config = dict(
    activation='gelu',
    attn_scale=0.177,
    decay_fraction=1.0,
    final_lr_fraction=0.1,
    train_tokens=146900000,
)
Each number is 500 + 40 x the weight over its row's rms, rounded and kept within 0 to 999. Layers, rows and columns count from 0. Numbers have three digits each. The size before them is the row's rms in percent of the matrix's.

# up: layer 3 MLP up, 384x96, rms 0.0759, rows 364-383, columns 0-95
# down: layer 3 MLP down (transposed), 384x96, rms 0.0758, rows 364-383, columns 0-95
up364 125:476464533480569517530538502498499467423494510524528473536461450507515422494508488496473463486543560550499512580547551502505552427576543536501461552443404521505506512528578526549503436448465508504577454432538485499484522475479516582525474567524487485477550502443548504488425491513504495445
down364 116:494539495495501506490471567498555559487527481496537495405465531456506510506511560539521551494494480519390485458557480425459454502464538515426472453500465487507494509447527448449514535582499567498548467570544462580531458503541551504514532536515494434511513585484494487571546540481438499521
up365 089:522552479485447530495501473442496512486532562507543513482489567559478530543432484509474507443490485531559532520530531456488563454517527498432485520466538512503515534493376510469500545486391461490470464558527451485453512523540500517527508474533500503495536550525531449497614487534376511466
down365 087:547545497459476537502446455535478534453465510568419522479537504525470527529539488471494574476446531468415517473559575547516533497601488488532544429543462528486488464513505450479496510463471524544435493431477525493513470580518549566541573499450501535489540526499467551514504481444462557537
up366 094:507552495493548502500529481507496542538526544462507478515497482442558383506486459428488514535532538507458484509452460516457443474506536552486551485543480501508458462493496487503463534433470463581579605527549540471471496477464518532535509514563523531560480566456496523534415417471534529439
down366 096:488445492562560494520503487519432456495527466490393492515482496482562545436512446489482565566533503508506523500481457459490496487454428486514444497483487392526438404535513466453530482429492480487466519575524521468462496448458552466426525471537501513501510506594480542457491502464450511519
up367 095:528531517458566525504477468457516497458491495599543513536472475475456417435511533499468522562487443550575523576459503442513572474544532510497479537497476504515587491535517557570554465491450487480551432524485517456496480533469470470487529452503520548548608439507527470521475505458540530507
down367 104:501510508475454465533500479464524458512501524526499508480450490456408575486505477509508528535512486530484573560616494500534522463515583435458474480507501494514476583565551458504550457549534494557510476562415483475520506513521537464543534422602517468517470560512455468465545521547513484531
up368 106:461468493554465496510558514496499503527487520547540486489446546509407508551444529487444498558596484543482528456447573462439479517457514443533520545428554499482516513459470523543548490428552512484505528503482546487438502499554527537463587528449572445490508509462430497530554509495538482437
down368 108:467524559531454444532522533533489545526561500479553541529488545506474504468487448543545498481491568504496553531511410528534601481527421526543526481475522449505438415472455528503492568527521527402529487563484519504507498586455485462449519494479573517545495478441460487477502480477451476448
up369 106:496541507443549540578497524523484559441521535459490467510449434479509498566508478524401456495478557512514587523491476473542460524458505488435463516483507532485464471540505511510446520515473517502462480582568543556517530448583464488546491556483464574532462491441549494553454460550470517437
down369 103:463527522523522459520501530443473508522534472525493463547476578474477531499431544495429536471472469548600463518492536464492490480519515437475441544548508518510456465449549510434507496448555485505512449550528449492541393478457488510459454495479508548413496451550565502449421512474536486441
up370 100:562498450438404546546495497539444563454522473461440536427464513479537521541469469463424488493540484443516443469544460498495538504479523519518528485547560538527487471497533488442457492484513452578474509528555515517549524486490456510507391464487500432462540520532437486451444503512476583496
down370 104:472513517563481469442507589545490527507486418455518501477472522499393544476490588512552484519498503570485518519496513450475508488525508433526501503470445507586450535492518527568541516598543532499511504505414464459519458552467557422464542501413513495486493526466570508501503501503483467526
up371 102:461452449473511509550538494464527519520534488514406469510411527491472556510502593501461544527515450547547497513518498532500463542517515388522434454553543497531566546458476496529489532484492562500475500570502511514525552429455495519426461532419497512514504411499478485424532528531511501465
down371 096:573547514460506523411511488458461529482461487477581469452529515444567440457528452445479467463476438589523468521472535493492566546481499547493492482436525477442454443475496497499533516487513409553537482498481499600570497514522451493561480514497523569478567475493472455477495518525474473535
up372 104:482493550505489390528537513500467488428502457530602520540537483488481503513485476512506413556503491507455450416503472512527511510458473511552475506537498473464553493441604519485561483507505404530440483503547567534487523444555457521447528531520546498552490437546528468523467549465474464498
down372 103:520495515474550513523416572583501536482466445444435463544515499495465503495486416496548508463491505488608503480427400475445507500497474490496506482521503505515507547482513502474495415503555502449468544567479536467456496487553532530516531500593546488518557547591557517468477502488464529522
up373 107:481495441524439503523486464476429491487483478538479462491499457553470478529539543447490567448566532567520435445553548435458540447481519491496547474493500529585449497518512544512423553467489567488469412437502511542510458540537467453430473466532526534532536483503530494460450534433483460521
down373 104:445529526466562494582476601432521460541452538442502508468463504523422520489479496593450449573472440529492553500453466486492499416522502559472488505519528503480501432514491460445541545513492503532566527551490559543555528454531494470498510496461466460497501473479449498500551517554533558554
up374 094:480504534570482512517497501491488453440471528534500430474524435442463511500502519529507485533573556475532442515510489506449535486518436506547499426460461519494507562545479466521397410550493446428546453484566517567460514518563561457500545473482589553541517492537515453544499541498494510505
down374 101:507461505670424483393432554504482453502501465494490497421532486502556505457513486534542498467566469466512482488452480462487541498478513432551493455505541517508538519493506453502456432462495486450440464560464497449521539527553473543501511554497509481456535471493519514543509477536478483565
up375 089:504507494476493447594540444363517523501481534535511580469481585484540552486423481536495432482471595485521527476580490493453519487527518539535538524456511515540451524507472501452474490515485520476517569567503477552478477497487508511513506469431488456529517530562475432529569475533477481536
down375 087:473497494480554472473514548511469472474540576520499481591515541481467527554575494442455560520518504544457490510473542496577469564556484512500415493485493552501542514446470465525539490471491542448497422469485496506472488493590516531544530583551503525416533515428564540485495508472563538457
up376 107:502561486511462482543563493457528568506501464522490508598534437509532470549462497475515506528537552425470489493448529485584517496520504524557530495474495470462505478535491386447505557503460516499491494439506467509443522456455532475517483477585469464528533573515505593528474515613502539470
down376 103:501482444526477503496554518579485512494430486482467542477462489489528425483521407436555524502542526550456530541458561464533483512467456515534503541484569489517583524461524439524529450475476478493493460487505512480457535498451471497517537558643520469492520489455467552541496463574535571502
up377 091:555537611462565430445491466420475516511503443477533477518476519495510503489469456518471455516471468497442504493498577558514526526464496505482555434463523533493523496580525475532497557479451482523492401576493571484518547499527505531480442455594544541514473482529544459532452546522479469499
down377 087:521585473527481542529467496479533559507436557581550496485447435531487434449585532485517559454526527520586444542474465401494497530406476532474511492505511448494536452504539526567553506558483493487510557464493512493526534473417541471460458529481514470529508449519553517510517518523475512502
up378 083:482522514446534518465479576462504459545535467489497513541465527448485486515507475512472486448574493494451458444471459549478466567464506437456510498523477561389508420555525460430472535425458510474423524555489579551465478449485498448521462528577488539492496552542522538488493470473497481461
down378 091:575491516434466602448521549559506475490518574548455496462451499511432514496520442514472513597491525489450461499530506427434481521515504458457526442476480497522487535536498512536491436483510466440514542480562521396505515512504562481536481459505492487523534496407417567480473510498504475503
up379 097:498514506629516508593469537526460473481504509504505463490528570497537480543472499551563477489472531541473483487571510565505463529505512498555510543511514580478475542515407526465531546498510546444488442514474582441418510466472529499435574400505509501486483518561488494502504465488511517453
down379 086:511523521479508548418503472513541521484520562474505545556466456515502477511518480463481550478464427463477459521515577467560587455503552525458458479453476469564470484505477562517502449471532519486574500436526475504540555511551540483592455549528438518585491547535532480560471577501540482530
up380 100:410469562481553547551451448448548512524423422537482533540481513536566471494502496517484556447494540479465437504485510486425517494479503520469511482482481551473502476553510508481576454525486480460553478486486516481447558522540561458416554502533476463554495524509555576602483508521485546497
down380 103:549470514502486472496456475380571518529495553480458447460465505434524547492496521536459487519469489526535432468480617494473497574452491470523492510512549494469525454568547553501510436474473571490505490446473485510471579475498516443461467527486471535477465425507561475503464482558575539494
up381 120:477524537471526421554422485496490524542533478499500507505455444554499535429532496477480484532601567519446498444507551447505475483606545531473516527499463571575520455554508503447518467539444482483518539523497506475519524474540502491470502522548449516452493456411490513481473469602459550510
down381 117:493455503497441517436504545549550523485472423514488541472518527433540479507531485534479487377500521480585431527464499507529523519535524455527471479575547504540521546480560453465525443471441559436544484497560524496565493548489486547478530530462576470466490574473461551544505499499509506443
up382 080:517464514510479482515504586474553508569590440474525476452505489450497548449592563551477456482558527522495486486449461537450502494455520463486486528495498452449540422533555532580509517512490519555504486549510547456527507546431467467457458553514515566533579473484458549526494521565496531473
down382 088:542520499446483577447543558453528503461519518481502461434517476532486473473575513488466470463559551463452576547551487531524523505480482450438526412538488539492498561457530484488515569511556534517449560482482479509550540463521466461506564523461533556486559487461437579449478499497488442557
up383 108:505513493480536410534480537435482456526598509378539482494531460509470547448472459478503540521438504550482547421446495570517513481465470472497469517526518595491572559518513536472525490465464455502471531478515483574439438498496508511498538468504494523496499547588502497486503556558540493539
down383 107:524554498588523510497486461652509498522488474587486533550443546524471509493497599559510493460566486469495453531548482507515527495520475441513521565509514511484492476507492477497518507512427479524476506591500469446456533604486516467430527582469517501464548519507458524491490443491508499502